Weights of a small transformer language model.
Size: width 256, 4 heads of 64, vocabulary 2048, 12.4M parameters.
Architecture: no position embeddings, biases, tied embeddings, ALiBi.
Training: a variant of Adam for these matrices, 315M tokens, 9623 steps.
Each number is 128 + 24 x the weight over the matrix's rms, rounded and kept within 0 to 255. Layers, rows and columns count from 0. Numbers have three digits each.

# q: layer 8 attention query, 256x256, rms 0.065, rows 115-127, columns 0-127
# k: layer 8 attention key, 256x256, rms 0.0649, rows 115-127, columns 0-127
# v: layer 8 attention value, 256x256, rms 0.0517, rows 64-75, columns 0-127
# o: layer 8 attention output (transposed), 256x256, rms 0.0534, rows 64-74, columns 0-127
q115:157150139131128085163102158149153115127072135156126142109136118053096156110123131123147127163146142168153127178086123146110107147138116098111162155106084131133131107147156163112124113143140087151121123133141122151120116125135124129120144078206157130144132108132117130132086170138116115173145165127114132116164166127128148133117127102118085144097103099151137096127132120120121147143166
k115:132174151114117095119153128081120092096113125107086101140108138134131094131121124119166097094114121128133128140135156162115152148106148120091123095157122149155132168124148098147148114090127129178101114134104151134144174115165096126137143134088126100123130116163104109141141142135128145124147130109149119153146180151138188112140145132152160122114135136151136095130091107102124148123167
q116:148144153083092113136101106130164113113067160137142092123102179132139148146097140111156100151106138115099147184098146147135109172132108134118114178096139165158131117120106188089157123131131067126133129080186121176100143103086159138124093070112116133141125087123128115105103088165137135085138158112115125119169148146132170105150115125155151144132117137132150138160124161118130107153146
k116:119158130105156143166106168119058083123099142124123115124115145132149119117180129142087078100101129090137095159096108132104110130114156111108123121143177137122130090140118062138129141132128123112094149207106148128141151129104179162115146121163122169126162120086111119142141131160119157148135115069200115103115119172121135130132146152129147117093122148118100130117135142113126106123122
q117:108182090151133137110157082076102175137146067133157116153157113137188191141189081193099202045142152121066130111188153189161166114056176124146122116133163121167133146105138106161117177171092096151186130140173108106200127113104169155143189077158088133119196139109099177077145186116102120175021089193188131196077088121117058080113115115052177203128104073109091149152138117199090135146093
k117:144099129127099138105135127130131136136143119139111143128118106137096115120131144107137135148113129129143131142137113123152131132126132158139128117128115109143107152135110128090118099139173092110148137103138144141097117130143093147130124137136122119135121098162127161123116130133102097114134143152135120126149117108115133134117128136127112156148131149153166139092112157117133123115119
q118:112144162107095161086123116125117125135139094120133105083108183113137132085151099130100158112126116109132114127117088147111128151130136144116130158097150119138116147097128136128140145121121087142122129137125155102149101149112121141167119152115208149127117127129128145134177108131087079169143081124153136143115106115107120094177153110141161104116123135133147144147133143105127123161096
k118:137220141121152115101149120093119117158128165094056126115156130107158118113105112139141115162129138125171095110138172146095173111129130121130148121160123136120118152091148136150137124108140163157128152124068134141089097136104075163118155101097137127157130137167156097164137107102145118095125129097154133133158142129118122098070112115163097147130118114143128117147145152150135147088117
q119:157121125106137105130060128152152124122131133144140138087122137119112152133129148129063079146139090161136132134105159157118151142143128122131157138133155125155133148178126105078122117141104136134114115155144171147152124115113102128136125139142126105121123123132124110126107123107157123071136166144106105095071144089089115138125090122136132128174172131134102138124132096147115129131124
k119:123101130123105136158144146125084108165115097155123087125112175136102158101106130099078080143172166119118131125094131114135130135154109113132126110111147110123099148169146138124175146142120172136109140153125174096093130118081129108126081121143202122171143146094167097117127145126108122109149135109104098116128119095135109159139069128198156135057088129137120120126110124099154102129160
q120:148150129100108102123103130117081165139114119140142104111111145147119166158089131109139134136116114122090116134136145165142129114175129138136119158132134139128168159131142139129196159144143144168113137126120091140096114166083148145167086162108133103149131108099136130141111132167135138145166090136136100146107144163139129122126152125125165091103123122165147140094131117137144125168179
k120:139123121088157118129098171124151094112091129115110108148135133162139149090143146147136081113107138140112112166121107134105115161132142141105168117126136137119117095122096133145135170148152146095089113151081126130124161103148106115116130142135145157117156113141103118126139111152170089139123151134131102125135107151134100143118086105133115143091118135142129157120147140149130121101121
q121:143111120155158151146124119113137109129135137146158140135177127162075140127127160110160093154146127125109141128103138143161180125176099155114210162116108113146177129131104103141086099136096149159129123142107139137106140148143162090112146137139176112101095126154163104085107073096144130096105128141098134123134152142113109110114100144162098095107128143158088120151166107118157143129124
k121:122108208132114115133076110123086141126142129125191122083108099143089093126102146125128068137140127144133120122111122147139150126082133110164136156119149129135119125164126168094180127139137126109122126156114094147130134114128143118166146129180189136134084166138126157151088092181116120114109130115112117137080153076148128116174149080130089156116178129142149127150149138108157133139104
q122:115131107141178148080153136102118152163106097152093162135158126186104130097112106133167123144152164114135117132111142175141114119126161116126113159092146097139145149148131132164152117143097134153117105147091177128125125133094091143111070146137131059128095117110176137128131154087183119142114113171109081153115108118149079114141156127131156097148118102112100152149140114146178122129093
k122:147085140114113144096126129115139148127108156146192142136173142155054142141104151140086119169153144131124133172118147109133102155117117180120125115071119111116111166164162170117128076091161092130102104130154156176102079121152116107146164114122166159101057145148132168117105149118138081089162090150090103124097096129112111118118141119149102145099126137143132148087138143110167179122149
q123:130165129113183142181145081143154100090105170147115118142148169100137121112158133099143144108076110101135129156145127080116086140142141123189130093108124115072139138176131129140113108131098138149150170140109123125163113136157101089127158076115127106118138142122127124091119107147121101118132142101152140134150116137149130137144137138152157106047100146095108114125118180127105079136148
k123:148151135101094117139112087128108109104142104080138132071116123140121143124126092100069169125096145162152158120075180120095087113117136150112132152172138112161116100096119124083131106144132101110104144143154107135151175138166141109176111117129129143146131078151134107136103117148117128111128136088167131134117125134136168164157118155155101126127168145142116157078153126118134066128125
q124:112112150102125143104120171125132084151121108110128116131146128149158117133166149181107137114154160098099123152168130122169121151121126140096112147175172147146122145123122117146120127139137133134139100141117111134144162160123092118152110116104107084154167079134148157130159130120138158176116107111160130136119095132113126143160133103130119119086124126104117143132129142141122115058138
k124:099153089114163140114117135113139107202104126145114163158108128155118131133149120196154183138170083102119083066175128089126137108164098157161097171117089137124155146129183089144117149132087078152156115112145103081154083106145148132166137125160090080104140095140133153113161129089171104114092160146128115181126141148147036099116119140103161140144112115106119153138173141183121103121096
q125:116119168102111142114107176150133093145093119090135098089100128148128134142103160130091126128124184117116145179120124119113139147120150142142106160111160144154153116113155161152152133144114102115138141141137088142144140151096099148124097102114198150123132115141118112142127086127115128180090151133120086163137090161078118116131109152102140113113149128118105149137154137132120148136154
k125:115169101097151123143124150079174061145114142135168136176148143123127131132112136120127134141145071131154054108150087123102114102138145125167150135188125092148080115086153094143104204106148124130140132164118145095138106115114142114090149179119139104151158128144121108158150128155117093154096145105175118143134092128116129106090161140111112186127132122121125120085176149152144140121125
q126:148127115086150120147128113138138135120092119112072092115114126113130145189180157125177113126129165144170115181133122104195108110072130121177139096156111115102109146089098120094105113127160124134152153099135165130113133126108138154128158117113139134142136136089090110113076132158119112109157123123120134103134125151160118135106104122117109163138124136080130121129111131088097079100119
k126:050158106081131128092134165150072103079137083158128142129162153095139119126144137055149093070150173097107186134117116128159097098110144150132117058118171170160170131169132123112072177164150103156116115132144128058173161201096105164087147108089105157072192101127118131079175142067109185167117161102143163120124140144157151117162162163133169172136109138121139080162079160143112155134113
q127:168096145136117103111098128076143134139101057105175125152114124137126135088101140123146126134123096121093089135144146150136145116093121139144096126174137108140137144143116144114141154099128163172129098150155141176140103122057134153079122159139110158117164137118122146133114132133119112133116158101124136129121104149122134111132140143146114167152102095164140140123130127132147147119130
k127:085042119154146142121144165094178183149088118162162114165134137167104167133138101118124137148145095132151123127144140097177134132161166115133087138140105135113153151091094114107167169170158160180103153141159151149090100081174083128121149131159109114147166112101142190110111124135125103067131095160094116114138103126138135091111122101114072125109129141163118183125110125098128107113143
v64:119148142128133134141142138142129105129088124144159146168121141056109114149071113129141127135161134091162083127135173156127125117136123136144128106147163108165128120136125111099141150135151122148115116133122108141115080092126129104100159115146093127136112163151089083140172098116149125151112098155129104122168150130175136129171166097146133091117134128158125076142141104113132138120193
o64:144110112137101130131119110125139109126125152144141103104110122114116108102074118118112131161110118124118166099135150138089110096174124105123178145125149096104116159175166146126115130107091147114128180086097173116158168149103130123147175131108150128169093112126130125128079115119140141124144068114102126112103138117114110125119144145176137146129147088082105149124144154132127113170069
v65:109084120157128117098108157103115112131132117045166136139170114111109104119173111119165122159138142110142117126139143089140134135121089129126141131153145121153196154112119160129109119137133149179097101140111124109175125109120132125137139112155123124144122135068138148144129116119153108136153137085093144115145134148113100141113109142148120137048156114142144109088116139103156135101120
o65:113158102135142107140144151152097160077162118172077145120119150143150127134131090122133114107140104148135108171094179100079143166120191121169091134102133157139152130133109070131130105119135124115132170125127091127152152118134135127119164140118106133121132118117090114126164182116107117116090140152155159148088128130150096162139144114098149070155104125116146129126132100135082147131154
v66:106153128098080106138137113137089114133168123132130178106146078127150155127112110095117151105125177137133174134115147157123098119092168138141166113159130146144138164097204144126170151093142140083136130100124104123131124132075108154146172121134135122113147164133115097093132111086150156177128162131116155123138107119114126117109125152177116134128156114108134118114129127112103136117156
o66:110116144138121110109143116132090149139099121119134142129118127120090106165149108107101127128176138080150139136139109107164140096153063114154140086113097126119142158172107162094124124140116121122138128110156154128126138127156144085126124138109089098144060102092134168176136140120120097135111109135148135154119165166155104105137131111111127099153093126165165106147147163161161123130096
v67:078136135117114132149120135149147127126153153127130154116115096135178107148110113099114132109141142133164147149131160115130110136131052116132130146156114156130164152107140116099121139153127131130136124119070078138137106136128096182150167138150125119132140143138106139124151143090128140165105123120150147128133105134108113115091135112147082107115073126111108099107135204116167110153178
o67:144111113124155149103164136120091138139107155130124128135112140106107107091158107099100149135152162128109155116171108080097145108144174164153169073143102075160168155121142120123159118130164103126163138099138125103098141156093131077141121103123113138102088126124156170133112078117126132172092064126120136145086146157122176112127161151087115138151132116127130115151146141121160104104093
v68:093150133136147121087096088138164109113122179190124159125141091114156133138116109120160116105154145151140135122112091146153118116152126146128115083151084158129144137198137130105141122161088125190132138096163120118092129160118097135095134155164123145099081147154171113124147138105142141122111149142133122128159157122163101136175112143113144110126127127115122121147125107101106141068134
o68:090176138107063133145158121142130131144141132120137097133138135165112068134145094106141112145096115133149140122139138094132099111123133112105166132135112156124120106126105139140078099098144067101093149113149133148132122121124139141130132085060129146149132091114152124107112112113125160105142128090149124115129129133139136132141140140132124192168142116081145107117146158135146133143110
v69:072134115130099142135200130115137096099113161217099086114122104102123132128152124120135129141109147143139125191153142121130125106120112145119164088166130228121157092120120127107147133106136137146159131145104136109164141153137106135129147176098102110148111143164148132152147135114138149106102143159119140130118101112156096121130133122142139123101116105089128088141114166125092175107191
o69:131148124124116134068076163125073089137129150108119171154083117165116140101144104100067074141159125110131156092125112118118138142175117129147156155147088135089128138139150127129103119138153094131122120137108103109122142155111080131118151088105124117105135106123115092082139080114159128161105130135163144150110171136101080139154135116114132159146146141157100140118113153097152111087085
v70:109159118155112143084147078150105129126171129185113103112140091165125161143131128132114144120099146181121184122118124077130146121156098123129132128112139135155107114133112096107103171118163104149142096137192070162137161135138092170155099095113116087145122097094161153104148162138126099178129150130127136146095083115134130112132094157133117112109152109130128126092060146106151113102189
o70:101157138127116141117130161136095105163103158116128140092095135150112136130143182123146066132116164114122156112145103121174139132130109115166135095149089132133147116113122097143142124095110121094119131110112114141117111135109151145120116140177191127142155122102145094105166087126120168147090122110141145157101101150105110125144119101070077164145131114144141138152153190114126149114107
v71:139156113191118164140118103135142129145113104133094123121132153146137156108143110117115145100160146136112115132114120148159093123134170108118109186163119083120131155134124162109118137182092157136148128121119108137168155138131122122123075093118119147130137115138135142120123139121131126117156125130140144137133130135110126118125115139128142112138138113123107123124146150110114131143095
o71:138143104110124102163135160100155167141120128103132135095125152142111126155107106165137108132126139148106108133129150133088124103110125095141125074114076141154152135134141115148109156098155135149107132107089165104063105154087121130118167158173114132135106158133203159169118118146130141120136086111110109122166133122141172141104155113121167096114099141154113130118136130118160123111115
v72:138132116109093125129140136108145132167145109092095141129116099133108156118075173087122126133122094119110112132124118114130147152142159124129187188134168115133105163132137126120098125146143143139125096140170116144120172131127140151100098129121164069145131096126150125117136164114138167144140143117084098156068147142072114108072126143130141138154138127181102124118130187116175125132122
o72:109155147132155105141124099126122122100150138141153140107113110139142169172140130165122090139134143129135113121140107152184108151106159129185088084089153122120134122068155161101182186128132142113111152117142102091140137127143130143134092129142128141124160162095101176105119105148119132126104145127119134123139105094162128123143125126097137078133097099152151162140154140109088100129142
v73:099127129166102153152135134113132135123105143154119136128153111105143146164158140125127118104135154094148112126122111166158143143126133137125136129132100143133171181115124137145115140141130141162131098140084105110137123145111160064116105131078146127139135131113155124128108155103113138104112129140133132144198102112132104123142164161092117119152125124097119126100148120128142143102159
o73:120139139154133125127144121109151173136142125108150126140156133110147114109142116132142113157112138144147103118148142098110153094119148109166113097118115141088111139163114127119107094086150117136147120157132134132135148130114084140125168123144097165143134126098118101147138130120178171105121145129125131113131117108148107123143118089112159141108126121121153144123126138146179107145083
v74:124154113070107126086126186093124128124068103173098134141103129112130111100107142107169105129136161189144090138127099106140147125117093135146085106129098148153138120093153172101149115134125135167132150168135123109092133111148165121108116109088125165146131130126152120131129110140125133135130139102124139139166152138115124126150132071114110132115122123141107138133123139123114079133167
o74:127142124136168136131167087146140108141142155134117148133126147140130117091160159135093111159140087112119113138116151103095133165149160122137134133103162118073114118061196103140121127123116153125168136128134098130155148165119121096100131115150113105108100101145116117107121096089152078115144118181141126104106118126115131170110133136148147093131095144100098143095134145125150164123091
v75:131135130124114131117108092157109157139139112175114087104161158144154145155163132117103125146145116151129146116129153142138148151157117140112133122086075142135135110137111137131113124116119109132116092113096132134118104078142124140144113160080135165135083093114118146129174105125106129100124145164114098127105094121140137117137121061141126121130115143161135135140152131145123166132081